{
  "n_head": 4,
  "vocab_size": 4096,
  "init": "normal",
  "init_std_qkv": 0.0227,
  "init_std_up": 0.0227,
  "decay_shape": "linear"
}
Each number is 50 + 15 x the weight over its row's rms, rounded and kept within 0 to 99. Layers, rows and columns count from 0. The size before them is the row's rms in percent of the matrix's.

# o: layer 3 attention output (transposed), 384x384, rms 0.312, rows 317-369, columns 0-63
# v: layer 3 attention value, 384x384, rms 0.0464, rows 318-369, columns 0-63
o317 119:52 50 08 43 35 64 29 63 45 57 33 39 50 49 60 51 66 45 53 76 32 79 41 56 40 44 46 78 64 63 57 65 55 33 59 64 53 41 57 51 58 54 65 45 64 35 49 49 52 51 38 73 65 59 76 57 33 64 68 67 47 68 40 69
v318 091:35 38 78 69 61 47 39 58 64 51 53 49 65 51 57 47 40 43 40 39 56 49 24 78 70 54 55 50 31 33 46 12 50 73 57 50 49 52 46 35 68 51 41 38 45 62 42 21 63 51 43 54 38 49 22 69 67 73 68 68 37 35 86 40
o318 094:62 60 41 42 40 31 53 27 42 61 38 43 35 27 72 50 58 37 50 70 61 34 66 37 20 28 60 46 54 64 54 75 41 31 62 60 53 49 50 41 41 46 63 51 46 52 40 60 79 52 53 41 60 79 47 41 22 25 64 31 37 59 20 60
v319 096:50 56 71 40 53 45 55 51 54 55 59 63 49 56 46 65 47 65 76 36 56 23 57 57 39 46 29 45 23 28 39 67 30 55 77 78 53 39 58 60 35 48 37 30 60 70 62 51 22 68 60 56 57 42 44 52 81 72 39 54 36 51 31 60
o319 101:43 48 33 91 30 40 39 64 36 32 54 30 29 48 34 54 33 33 28 51 50 80 40 47 42 49 54 76 60 70 41 06 56 42 32 47 53 47 53 49 57 51 61 44 48 39 37 39 50 28 60 53 66 47 66 76 49 54 75 57 33 45 71 44
v320 103:48 57 48 45 50 28 31 59 14 34 53 72 43 57 39 47 75 41 38 45 48 64 39 57 61 30 24 88 49 61 36 37 48 63 41 57 72 61 61 47 54 34 50 31 54 31 51 51 54 37 56 68 67 39 65 48 47 48 55 41 42 38 31 52
o320 106:57 42 61 50 41 65 81 50 65 47 33 47 60 56 64 47 44 37 39 52 52 15 75 52 35 71 58 46 51 54 50 52 39 55 58 52 47 46 56 43 56 63 50 52 50 66 17 81 63 66 45 50 25 54 54 68 66 56 62 25 92 72 78 57
v321 092:45 52 67 34 56 39 28 50 64 40 82 24 53 50 34 82 37 51 43 53 48 31 34 73 60 41 79 19 25 56 64 40 33 57 26 42 68 54 43 53 67 49 59 63 60 56 29 34 56 49 53 48 32 70 64 45 34 67 54 65 73 64 48 54
o321 097:39 60 54 58 67 64 71 46 25 58 64 81 51 52 48 24 34 58 38 63 71 64 81 44 34 62 21 52 50 52 45 74 75 39 60 59 21 45 76 45 62 61 44 38 37 61 64 57 45 50 48 64 54 35 27 76 30 27 39 36 50 34 35 63
v322 100:46 30 36 47 59 42 25 45 37 61 68 24 28 58 39 55 34 71 72 46 79 26 37 69 45 34 40 55 71 55 57 36 36 74 57 75 47 50 67 46 45 43 49 37 50 85 70 56 27 50 26 80 59 54 46 40 40 56 24 53 53 43 96 53
o322 101:45 64 74 71 61 56 79 62 68 60 56 69 71 57 57 32 54 72 54 59 15 59 47 42 62 58 51 31 45 46 29 59 61 37 76 21 40 54 41 36 81 50 61 78 68 34 33 40 51 33 60 26 31 35 33 41 49 45 70 60 00 51 40 51
v323 091:69 86 81 50 63 38 24 76 50 53 57 70 64 52 58 45 55 58 28 28 36 37 34 71 31 49 34 31 50 41 42 46 44 29 23 33 39 50 53 38 61 57 50 57 36 53 34 44 44 45 55 54 28 57 52 50 41 67 61 30 54 65 47 32
o323 094:28 53 35 56 40 46 47 37 15 40 42 11 36 30 88 54 26 33 59 64 92 59 62 40 64 66 43 32 43 33 64 68 59 53 66 51 29 41 24 44 38 34 56 50 73 48 81 70 51 34 57 52 47 67 25 64 52 33 67 64 48 31 40 49
v324 102:41 24 50 44 51 39 58 52 28 53 58 26 67 42 63 64 60 49 56 48 52 42 52 53 39 46 74 55 65 47 29 42 44 43 45 79 61 55 50 25 67 68 56 44 60 57 71 29 41 64 17 57 34 12 14 41 30 41 64 17 53 46 46 74
o324 107:58 64 48 39 42 49 59 55 87 52 16 56 28 63 34 35 45 48 43 33 37 47 67 50 51 27 50 54 31 69 69 71 20 58 40 27 61 46 67 47 74 50 60 54 32 39 36 55 68 55 56 39 96 69 78 48 49 31 25 60 29 20 71 59
v325 092:39 54 46 53 68 52 43 34 38 56 62 44 66 51 69 61 39 68 56 36 38 55 53 84 43 47 50 50 62 55 52 26 38 42 48 42 48 42 45 48 45 38 72 59 32 50 44 66 81 52 40 60 59 49 52 62 50 52 16 64 48 48 60 42
o325 098:47 59 38 60 44 69 31 55 52 43 42 40 24 44 45 56 48 68 56 74 37 65 69 22 49 23 13 46 36 31 52 68 70 44 40 42 47 54 67 44 71 57 65 55 67 42 66 59 37 50 65 41 32 40 25 51 49 46 53 62 46 40 27 68
v326 109:33 45 56 53 64 55 49 64 67 61 68 46 48 67 34 57 37 40 45 40 46 37 30 67 64 67 46 79 49 55 47 52 50 56 73 38 55 36 41 50 46 34 50 25 39 57 56 49 44 39 48 73 48 62 53 53 56 46 29 78 38 39 53 49
o326 113:50 54 46 46 52 40 36 61 15 35 51 51 34 55 52 54 36 88 44 55 28 44 47 36 38 58 52 60 65 37 45 65 54 26 33 61 67 68 46 57 65 37 50 73 42 49 44 21 60 48 39 12 55 36 51 44 50 52 60 39 29 71 36 26
v327 088:29 17 52 59 25 13 44 48 55 42 46 22 23 61 63 61 57 58 24 36 54 66 48 33 49 30 29 50 78 44 50 81 65 74 52 80 66 83 37 41 66 53 66 38 42 62 52 70 28 44 46 54 76 38 57 56 44 18 61 47 45 41 48 61
o327 089:64 74 45 54 58 67 43 59 54 52 27 64 96 31 50 28 28 40 68 65 36 49 45 49 39 77 66 28 54 54 39 23 33 19 52 53 36 40 57 51 39 53 33 48 48 40 52 35 42 71 43 28 61 71 46 38 61 88 54 28 25 60 60 49
v328 089:30 93 13 51 61 59 71 37 38 23 48 42 56 54 66 47 28 43 58 42 39 51 49 44 34 56 33 45 60 48 64 27 62 58 39 69 38 48 57 30 45 33 21 61 60 50 03 46 68 55 34 25 67 60 85 56 36 76 66 50 67 47 56 73
o328 097:63 21 71 58 23 52 43 31 46 56 53 58 44 36 53 60 48 34 40 66 45 45 62 59 70 52 60 53 41 57 54 54 43 40 42 40 61 48 60 52 42 39 65 52 53 65 85 64 45 69 74 58 12 48 42 57 51 14 49 47 50 87 39 37
v329 098:33 65 50 24 62 67 37 31 19 64 38 37 54 90 37 76 42 71 69 39 36 52 41 64 66 53 65 59 72 51 27 48 22 49 82 66 45 64 61 35 51 59 66 64 32 62 11 36 59 38 55 80 47 40 45 56 64 95 58 50 51 80 41 80
o329 106:54 51 69 58 28 57 39 77 56 43 65 74 29 22 65 42 49 52 06 93 52 57 56 47 47 40 37 58 48 51 33 58 61 48 43 41 45 40 43 65 44 53 49 37 62 22 77 72 62 54 43 32 66 48 44 52 52 31 61 40 99 24 50 33
v330 092:66 53 62 58 53 69 30 43 21 29 75 53 58 59 37 49 60 51 48 28 36 65 62 55 42 36 48 29 45 34 23 55 74 35 48 29 55 36 25 50 71 49 69 56 57 38 47 29 61 62 53 24 66 50 53 31 41 56 43 45 73 58 66 84
o330 095:52 67 35 31 39 57 67 67 39 62 33 48 30 58 62 31 50 39 28 73 68 35 61 42 53 57 61 60 54 69 48 44 35 56 53 65 60 80 43 64 48 51 43 54 33 66 34 50 66 55 57 96 17 20 48 50 59 48 58 54 90 42 48 38
v331 100:54 29 65 56 56 38 43 68 33 38 46 45 57 58 53 47 49 52 41 77 77 39 35 87 54 68 49 64 62 45 70 33 61 57 51 39 58 73 57 41 57 42 54 18 80 71 86 41 47 68 45 26 45 41 81 72 48 51 79 48 49 73 64 63
o331 109:56 48 47 66 71 55 44 50 49 55 45 62 63 57 28 42 36 35 49 32 38 48 62 24 53 47 56 34 46 54 36 37 25 49 51 76 52 51 38 59 57 53 33 50 23 67 10 25 54 29 53 73 85 66 35 17 34 55 42 49 38 47 39 36
v332 122:51 47 40 41 38 47 31 25 21 60 47 41 27 36 49 56 39 61 54 99 48 25 28 63 49 64 45 69 44 61 60 61 33 44 62 43 50 61 75 74 70 34 35 51 12 49 42 36 52 45 41 84 30 33 55 42 55 45 52 43 61 70 46 16
o332 121:34 76 46 61 63 39 73 63 74 59 44 41 78 71 33 50 41 44 48 49 67 85 56 39 72 49 53 42 59 39 37 69 72 54 52 37 67 37 45 39 38 42 63 59 78 41 60 38 47 41 50 21 57 43 46 34 31 45 51 60 36 35 57 70
v333 091:32 21 21 45 51 57 55 61 57 40 36 69 46 27 47 51 80 34 52 37 70 54 74 52 53 63 45 48 44 58 31 19 39 82 55 50 30 60 59 84 19 70 46 48 51 27 51 48 42 28 59 37 43 54 10 45 71 59 55 66 49 32 40 77
o333 096:59 42 70 59 56 53 39 50 43 72 68 41 44 66 39 75 43 60 72 55 56 36 33 57 53 46 59 44 42 60 67 61 72 39 53 56 45 62 53 35 47 42 58 38 33 56 44 49 59 47 54 58 46 51 43 47 35 57 27 26 99 64 59 46
v334 117:80 57 45 56 25 60 54 35 52 12 69 58 52 30 44 60 44 27 59 26 41 53 68 34 28 49 35 39 34 52 39 68 34 45 42 49 61 21 38 45 45 49 11 64 57 65 29 17 39 59 44 38 75 66 50 65 66 51 60 69 46 35 56 53
o334 122:41 45 30 54 62 44 41 45 45 64 58 49 62 59 43 57 46 60 39 65 66 17 42 55 43 52 59 50 65 49 52 21 49 38 46 57 54 43 55 54 40 51 58 33 40 39 71 99 29 59 44 80 26 30 51 30 13 71 33 53 57 32 48 45
v335 103:51 62 25 21 34 47 54 39 41 51 59 59 49 54 53 52 44 43 70 49 54 21 46 31 14 37 21 62 57 59 71 41 47 56 57 64 50 47 59 39 49 20 72 65 99 82 42 31 37 72 24 56 62 36 59 58 59 43 39 45 44 62 21 52
o335 112:46 20 69 86 48 61 30 72 44 31 42 67 60 60 65 37 42 42 40 32 46 46 74 57 65 52 69 22 48 24 48 50 24 63 47 22 61 44 57 40 48 58 35 44 56 26 49 80 58 60 74 52 51 59 50 27 51 60 48 64 23 41 79 43
v336 103:57 68 44 43 54 52 50 53 45 48 48 65 49 73 09 50 67 40 62 74 36 85 76 77 44 51 72 74 53 32 36 60 45 54 78 32 54 23 53 45 53 43 64 39 61 68 37 49 80 64 42 51 47 49 68 51 54 51 55 44 49 53 41 58
o336 109:66 51 61 33 21 32 30 42 37 39 58 69 36 43 92 36 07 63 17 54 71 16 10 42 48 55 49 52 46 72 71 33 57 42 49 44 79 66 34 51 40 84 20 62 31 24 43 49 35 29 44 44 40 33 49 53 42 58 30 61 65 63 36 37
v337 089:43 67 31 51 48 70 50 52 62 23 58 25 48 57 74 61 50 48 28 64 41 26 67 38 71 46 76 70 10 18 42 41 95 46 62 46 59 56 60 74 19 34 42 45 50 39 58 55 44 55 35 39 61 26 65 48 82 48 52 38 28 49 58 41
o337 098:77 42 61 19 69 52 53 39 61 54 35 58 55 52 33 56 58 35 58 65 67 74 27 54 44 76 23 31 77 54 40 65 36 58 14 69 60 32 30 51 51 63 51 65 41 74 37 48 06 79 67 54 52 70 23 71 60 68 48 46 14 48 66 60
v338 087:49 36 44 60 50 45 36 43 46 59 20 39 37 63 49 25 74 42 59 35 56 61 47 61 54 83 59 25 64 57 37 49 63 71 73 73 57 47 67 49 59 66 89 55 51 42 43 44 33 28 72 62 57 36 30 41 45 40 62 28 48 26 38 42
o338 091:44 56 68 33 50 71 53 44 62 55 46 73 54 39 34 75 73 57 58 60 41 47 48 33 45 36 79 60 65 44 46 57 39 43 32 30 24 74 35 64 44 50 30 40 50 48 24 38 48 65 55 53 55 63 43 40 64 39 53 62 79 64 67 59
v339 096:40 66 40 29 64 46 55 75 64 48 43 32 57 37 57 57 39 51 69 40 50 22 76 57 65 43 72 53 41 23 25 54 24 50 40 46 35 24 56 37 45 47 56 60 38 55 26 61 47 38 46 65 42 49 47 42 36 52 41 20 68 72 52 31
o339 099:53 54 57 48 65 52 50 28 34 62 67 38 62 75 43 36 40 49 52 62 62 95 28 51 54 59 15 50 37 57 55 84 83 52 45 42 60 58 58 38 55 66 60 45 76 49 58 50 46 64 43 40 41 46 64 67 51 38 23 77 52 21 52 79
v340 117:59 63 53 45 54 56 58 39 46 60 50 59 58 24 24 60 55 45 50 50 73 41 66 49 38 79 51 35 42 58 49 28 49 56 62 23 64 26 45 57 48 43 69 53 45 47 26 30 75 30 62 29 43 70 47 64 54 54 54 61 72 44 37 74
o340 128:51 39 49 57 57 68 51 55 33 22 77 42 30 63 54 55 66 75 34 50 50 44 31 38 41 38 48 16 45 42 63 64 45 43 34 56 59 65 57 52 41 39 27 65 65 49 62 46 44 64 62 67 49 50 43 39 51 39 47 38 71 16 49 25
v341 113:58 67 43 41 41 54 41 58 56 57 09 41 60 75 52 40 82 47 67 57 10 09 39 74 75 52 60 71 49 18 47 49 40 83 49 20 60 57 67 73 54 56 74 46 38 26 49 51 64 40 55 39 22 45 70 57 42 43 48 22 65 59 47 31
o341 114:59 48 39 47 67 38 61 66 50 35 80 58 34 38 51 58 43 44 27 78 76 75 40 45 43 29 35 25 43 59 41 77 30 55 36 71 59 36 56 63 53 43 35 54 43 64 51 49 04 60 36 59 73 51 41 57 82 42 36 48 49 73 61 58
v342 099:33 63 54 51 57 58 61 60 47 75 37 71 31 33 57 40 53 37 48 44 60 29 60 58 61 64 36 29 19 38 33 27 58 63 67 38 29 56 20 68 43 59 46 44 36 45 25 44 46 41 49 37 47 27 51 73 56 47 56 68 62 37 80 46
o342 102:46 34 44 36 49 36 36 42 54 42 63 34 61 49 47 75 63 41 62 60 65 47 52 55 36 38 62 62 57 78 50 51 52 48 40 48 76 62 53 27 52 32 46 62 47 62 41 59 98 43 48 73 39 69 36 19 43 66 35 24 69 65 48 57
v343 104:42 62 49 61 49 64 49 57 24 49 47 31 44 42 60 33 35 57 47 54 48 57 75 43 51 22 57 76 72 48 33 59 65 22 33 45 66 49 31 46 33 62 60 60 50 65 42 45 37 55 58 51 28 77 71 56 26 48 60 56 51 51 43 39
o343 112:54 40 33 50 30 25 52 32 68 42 35 72 63 33 61 57 68 49 59 44 37 28 40 27 38 58 60 51 36 40 58 40 20 49 72 25 46 54 62 64 54 51 46 75 58 52 61 54 42 67 70 42 51 61 70 41 57 55 44 60 67 53 34 73
v344 098:71 45 39 84 30 50 52 56 64 53 64 75 29 24 63 40 66 46 69 52 53 53 70 31 38 54 77 26 67 52 28 63 55 40 44 47 54 42 32 44 57 41 73 54 26 27 24 51 52 60 44 36 44 54 53 56 47 28 38 53 76 53 63 59
o344 104:32 55 52 28 68 51 30 62 38 41 34 36 72 49 50 38 23 62 42 64 64 33 25 57 27 45 29 38 54 44 56 28 41 43 62 51 73 54 36 86 24 47 17 46 29 66 63 50 49 33 43 54 53 47 59 24 59 68 43 41 85 26 58 42
v345 110:45 47 70 43 51 46 70 43 53 44 49 56 55 52 73 69 49 51 53 50 38 49 36 70 42 52 45 74 57 33 49 43 05 79 62 46 36 59 27 49 55 45 53 21 40 36 40 25 50 72 29 51 50 42 20 85 44 22 73 42 41 56 24 67
o345 112:51 34 36 69 71 36 19 50 45 38 38 47 47 37 61 41 55 53 27 35 32 58 74 44 44 51 36 42 69 34 60 48 59 33 41 29 57 34 64 50 55 48 49 65 50 71 64 66 65 49 35 34 37 65 50 15 38 52 33 51 49 34 70 38
v346 094:51 36 51 49 28 52 38 76 38 39 51 48 38 51 60 44 47 55 47 50 27 43 59 45 87 26 27 48 38 60 47 56 42 58 38 41 16 73 77 56 31 45 56 12 26 31 66 64 55 47 30 76 52 45 50 49 49 66 55 33 54 42 44 63
o346 094:40 59 57 30 74 43 69 34 58 59 53 58 53 63 63 49 45 52 52 53 86 43 57 71 19 78 58 50 42 61 35 75 52 44 46 71 80 31 36 61 55 42 42 68 57 70 57 57 66 57 72 18 31 36 64 63 88 43 43 41 52 51 75 51
v347 088:57 58 51 53 39 48 66 31 42 36 53 42 46 44 38 23 76 54 82 62 53 56 53 63 49 82 33 31 40 46 23 77 19 59 42 44 61 55 37 53 58 46 40 68 22 35 62 27 48 48 57 60 49 37 54 33 39 59 50 62 75 40 38 39
o347 094:61 60 35 33 05 77 26 65 75 55 52 69 58 61 63 74 32 38 35 49 64 57 55 40 57 68 64 79 61 50 74 54 75 58 54 57 13 56 42 70 49 62 66 35 67 44 52 76 70 50 47 42 64 86 48 67 62 36 37 37 99 40 44 68
v348 087:37 62 79 45 86 44 68 73 28 66 57 31 41 44 53 54 56 59 33 48 62 40 59 27 49 61 39 43 08 42 31 27 77 30 38 44 31 49 46 28 59 54 64 52 52 51 32 41 30 39 71 37 16 62 55 46 41 62 52 43 55 67 65 65
o348 092:57 51 24 58 37 47 69 15 59 44 38 49 51 53 43 56 82 25 52 66 55 76 40 53 54 53 38 59 75 60 60 64 41 66 63 52 70 67 57 51 61 43 64 30 36 38 69 53 66 74 61 69 62 64 42 61 37 46 53 64 88 26 49 41
v349 105:60 70 48 60 73 34 39 57 59 61 47 46 40 73 74 45 62 61 55 37 44 38 31 56 29 39 42 51 79 63 50 24 40 49 33 49 43 41 74 61 35 24 33 50 53 48 59 33 54 77 35 39 70 58 40 68 78 38 51 60 29 78 59 33
o349 108:33 37 42 48 52 56 40 44 42 41 59 47 62 49 34 52 33 32 45 51 72 50 69 49 63 61 42 39 33 32 50 64 71 45 72 56 73 40 46 03 74 81 65 26 22 64 31 74 44 34 62 72 36 34 43 36 15 79 31 70 30 33 40 68
v350 105:44 60 44 37 38 58 43 62 51 35 37 71 46 40 39 74 61 26 74 39 65 31 56 74 63 63 38 54 42 35 32 61 41 60 85 50 61 47 24 39 53 44 66 35 50 34 52 64 33 34 43 52 27 55 52 74 11 43 40 33 48 29 61 45
o350 113:44 53 48 46 48 27 52 54 40 23 61 19 42 50 66 24 67 48 24 46 32 61 47 46 11 14 44 64 35 67 61 40 54 60 13 52 43 34 66 43 46 49 40 81 39 58 29 47 46 63 47 52 54 41 65 51 66 61 52 55 03 61 54 29
v351 102:41 33 48 56 71 35 34 64 38 64 62 55 56 38 30 43 60 54 59 74 59 72 60 66 62 55 22 48 71 52 26 51 50 68 33 55 78 55 59 47 52 37 17 43 31 63 55 72 23 60 44 54 48 32 61 27 59 83 56 48 53 33 47 34
o351 106:47 71 56 53 49 56 67 40 61 38 55 36 31 67 89 40 56 41 40 22 50 43 41 52 29 74 68 53 21 40 42 53 63 66 59 30 39 50 32 56 44 46 54 39 73 59 44 25 80 16 60 42 44 50 43 70 37 30 53 60 62 55 45 49
v352 100:50 63 61 50 50 66 57 34 46 37 38 55 41 59 38 35 57 53 77 52 46 23 58 66 74 43 36 48 32 40 30 77 29 43 62 30 68 39 45 73 57 51 48 50 47 38 42 45 61 39 53 60 27 51 67 38 42 77 55 48 54 63 51 66
o352 103:46 60 50 40 23 42 30 65 50 28 85 67 29 55 46 67 32 44 27 69 82 71 60 41 46 53 60 86 51 47 56 43 55 53 35 57 38 40 68 57 51 77 48 62 21 48 70 53 20 47 21 61 79 34 49 80 70 43 47 48 80 45 47 42
v353 109:64 52 26 54 57 33 64 37 39 47 52 50 66 50 49 31 41 45 66 17 41 29 71 15 66 47 35 51 57 55 63 39 39 48 34 43 46 19 47 44 12 42 46 52 60 65 52 41 52 61 32 43 37 47 61 61 62 52 32 24 47 49 76 56
o353 110:45 58 61 28 35 67 51 58 42 58 58 28 51 72 59 76 68 52 42 48 49 45 35 58 20 49 61 72 35 57 58 99 59 81 48 56 56 67 38 42 51 54 56 71 90 24 51 57 56 53 55 27 70 36 66 38 67 50 55 92 58 40 20 43
v354 096:42 74 67 45 54 23 72 51 58 46 38 45 38 41 47 41 54 18 56 35 55 29 58 64 55 56 33 66 23 48 79 41 41 28 50 51 45 25 40 42 67 39 23 58 50 45 29 45 81 49 68 48 48 48 65 56 44 41 26 97 38 33 42 45
o354 105:64 31 47 50 24 57 33 48 38 19 60 41 40 83 47 80 34 84 15 62 52 37 41 52 48 39 23 62 54 52 28 51 73 56 36 37 51 36 52 34 37 48 65 72 37 57 70 72 54 44 45 73 48 43 56 72 71 75 80 24 33 69 32 57
v355 110:66 44 54 53 62 42 36 45 31 67 97 63 37 31 45 45 42 31 32 37 59 43 47 79 42 59 45 22 58 68 29 60 77 48 65 41 60 36 51 81 67 57 75 46 40 55 48 47 30 28 44 51 56 50 31 42 54 50 42 55 66 46 43 14
o355 112:06 60 52 65 44 55 43 41 34 44 20 52 43 50 48 78 72 55 56 63 66 27 53 34 42 53 47 38 66 28 61 46 30 41 67 59 46 69 44 49 44 45 32 39 59 59 57 48 69 38 68 58 29 71 34 53 44 40 51 50 86 61 44 61
v356 112:51 68 67 46 67 54 37 88 52 44 72 42 68 60 61 69 50 68 21 47 50 54 43 35 42 47 42 42 29 68 34 52 60 58 56 56 39 57 52 31 29 73 11 47 48 81 19 37 43 42 47 35 44 59 44 45 77 73 50 78 34 59 29 73
o356 113:33 40 57 53 38 42 50 08 43 49 22 54 38 49 42 52 61 39 67 48 59 45 68 49 44 68 46 44 45 20 54 62 32 25 40 60 61 42 30 46 62 24 79 33 44 25 78 69 65 66 68 73 63 58 49 48 38 45 64 49 66 35 44 30
v357 093:54 69 69 36 41 70 44 33 40 58 45 68 68 57 40 68 68 58 35 37 58 38 36 63 58 54 56 51 21 45 67 41 53 32 59 27 52 39 40 52 50 62 57 59 43 37 51 34 31 42 60 45 25 62 51 45 57 41 42 45 33 44 21 54
o357 097:67 50 54 44 40 56 70 58 42 36 51 38 55 43 72 41 68 44 35 68 49 44 72 31 47 60 57 36 62 57 56 59 29 50 31 54 41 55 49 46 48 42 69 75 61 37 45 60 71 65 70 85 48 47 57 58 59 65 88 50 43 47 78 49
v358 096:51 41 30 54 59 62 45 31 57 68 42 70 34 50 62 44 38 44 48 52 36 58 66 41 19 60 62 52 56 64 50 34 36 41 65 74 70 59 61 66 42 36 95 12 77 26 59 56 66 56 66 49 68 53 80 62 53 64 76 52 55 46 56 59
o358 102:30 26 65 58 39 34 69 45 45 37 62 48 65 58 19 57 46 61 64 29 74 49 45 40 70 23 43 52 25 42 46 52 56 69 55 33 44 35 58 50 53 60 31 49 49 69 37 54 34 48 38 35 34 37 19 41 69 34 40 37 72 35 43 39
v359 115:19 59 48 51 30 50 77 55 38 41 58 56 48 39 38 72 44 49 35 54 33 61 41 59 38 26 31 68 80 42 23 57 13 69 39 65 36 69 58 38 38 53 24 52 15 60 48 45 51 42 30 63 83 30 44 35 32 53 74 37 62 48 32 47
o359 120:59 56 55 54 69 32 25 54 72 64 30 39 44 41 66 37 37 56 52 48 49 46 76 52 62 87 59 61 32 77 65 42 52 43 61 33 60 51 51 44 74 47 63 52 70 36 61 57 43 60 62 28 10 25 46 55 21 54 47 56 64 52 70 54
v360 099:31 47 60 51 57 48 46 37 42 70 80 66 47 54 61 50 47 88 38 61 47 58 53 56 55 54 57 42 19 54 26 71 62 38 64 44 76 51 49 66 46 48 56 47 46 78 46 53 43 49 45 53 36 41 51 28 67 42 54 60 31 55 53 46
o360 105:42 45 45 43 58 62 44 53 41 24 36 52 26 38 60 55 56 40 59 56 87 46 35 27 52 59 59 43 88 45 37 35 46 55 47 55 55 42 42 58 45 34 46 48 48 51 41 22 54 33 42 30 52 79 26 68 49 52 41 45 61 45 47 51
v361 099:48 37 24 62 52 36 72 69 47 51 64 42 65 23 25 59 61 37 61 33 39 66 68 78 55 45 92 41 45 44 20 50 66 42 80 69 61 43 50 48 42 66 52 60 45 64 70 39 51 34 40 60 69 34 38 34 47 60 48 41 56 49 17 48
o361 104:50 79 80 31 49 45 48 45 52 58 54 52 30 61 60 48 38 62 25 43 59 37 38 60 43 49 35 81 39 65 61 47 56 54 32 34 42 50 63 40 49 69 34 33 47 31 24 68 43 36 60 50 51 31 50 84 44 47 29 58 70 46 82 64
v362 106:32 76 53 43 57 65 53 56 73 35 32 60 59 65 42 78 71 52 30 35 25 75 75 68 47 46 72 62 31 33 30 52 65 48 38 46 40 42 38 60 38 61 61 34 67 45 41 60 48 54 29 56 21 44 45 41 54 40 62 41 40 30 34 65
o362 114:80 41 59 28 40 42 40 47 30 26 50 29 32 35 81 32 53 42 67 74 64 48 28 47 49 66 47 51 55 56 70 40 16 52 34 41 68 49 16 57 53 42 31 71 28 60 64 28 57 58 37 48 53 61 58 63 74 55 42 38 54 51 80 41
v363 100:71 55 40 50 41 49 33 00 69 41 62 49 63 38 40 71 56 60 34 39 50 57 70 76 25 59 71 15 59 37 45 69 51 49 66 53 82 64 37 45 34 66 62 67 53 68 73 62 44 60 51 35 77 38 40 57 55 42 01 37 37 35 61 56
o363 105:60 43 56 45 56 71 58 99 51 49 43 52 40 66 50 39 51 48 80 56 49 46 51 40 69 58 29 67 51 53 43 29 64 45 18 49 44 36 40 39 44 31 20 36 63 32 30 61 31 47 56 71 51 41 48 41 43 69 88 56 35 40 57 64
v364 102:44 61 45 46 26 52 91 60 32 45 46 62 52 57 39 45 56 49 49 76 41 68 70 57 31 62 44 58 73 39 40 44 46 58 32 52 93 58 55 61 59 76 72 52 51 22 38 69 58 50 51 72 61 55 61 43 07 53 50 41 64 19 28 42
o364 102:52 48 57 38 63 48 12 31 72 33 32 41 46 43 55 55 36 47 64 27 36 37 54 48 46 38 62 40 08 59 76 28 67 31 48 49 34 56 68 62 35 26 22 67 28 54 55 39 48 43 49 15 16 31 46 59 63 31 34 39 72 57 37 40
v365 094:28 75 56 55 79 72 52 76 75 48 56 63 40 65 51 45 53 27 26 25 52 58 25 47 64 42 56 30 58 38 41 62 43 54 41 54 51 48 51 35 47 55 73 60 25 24 52 67 72 45 60 25 67 89 53 36 47 41 48 47 30 67 59 51
o365 096:50 55 54 44 44 55 66 39 31 33 53 56 49 27 43 33 42 61 55 65 55 48 59 49 33 67 54 50 53 76 42 32 64 23 80 77 30 51 61 74 61 51 39 36 32 56 41 48 31 72 49 51 34 25 44 87 51 42 72 41 53 30 41 60
v366 108:50 32 47 69 34 36 43 28 46 51 58 49 49 36 50 53 64 48 49 47 56 44 52 54 18 75 43 57 18 41 43 48 52 37 34 45 33 41 65 52 66 42 35 47 38 62 57 40 23 57 43 45 25 66 39 67 49 53 39 56 73 50 49 50
o366 113:60 58 39 33 56 50 51 82 35 51 32 83 67 62 52 29 46 45 55 48 41 44 55 33 71 40 42 43 61 42 61 62 41 64 81 54 51 55 37 65 35 64 54 70 68 27 55 55 70 66 50 59 69 48 64 48 51 70 53 65 79 65 50 49
v367 113:46 63 43 45 70 37 58 44 55 56 45 63 44 51 51 74 64 47 49 39 75 60 58 61 26 55 18 29 44 62 26 65 40 32 54 34 67 22 23 68 54 33 25 52 53 67 37 69 30 53 48 27 28 38 59 53 41 53 16 81 50 46 42 67
o367 120:41 27 50 41 13 58 58 56 31 36 59 37 43 60 68 60 48 48 47 61 49 40 40 49 64 70 59 57 67 47 61 18 65 53 35 57 44 58 33 19 25 70 52 54 63 55 48 43 76 33 76 94 48 65 72 49 55 59 68 31 70 49 48 40
v368 098:46 39 55 59 35 48 34 34 54 38 61 34 62 37 43 51 60 42 51 86 61 56 62 40 51 54 32 38 44 29 63 44 60 58 37 61 53 60 47 55 70 52 44 36 64 52 57 58 39 77 40 73 63 51 36 58 27 40 70 45 37 47 47 47
o368 104:49 67 45 49 48 75 40 41 62 71 62 49 50 62 54 51 51 33 44 48 31 32 41 47 38 51 67 37 63 70 70 59 49 26 46 46 52 62 52 37 56 50 52 43 54 51 23 19 50 50 73 51 06 62 44 26 65 60 21 58 37 76 54 50
v369 121:69 66 59 56 63 53 49 68 93 58 63 67 48 26 43 54 45 35 67 41 42 63 75 50 52 43 43 17 17 45 52 38 55 42 47 34 32 34 42 57 61 43 65 58 80 50 63 59 48 47 38 51 22 65 34 67 46 55 31 56 71 57 44 44
o369 125:49 58 48 54 47 43 49 22 14 37 52 56 50 50 53 42 69 53 41 28 37 29 47 66 19 46 46 47 79 41 59 49 37 39 67 70 74 68 66 52 52 93 25 59 55 34 45 55 60 61 77 45 49 43 68 58 54 48 63 71 96 48 54 71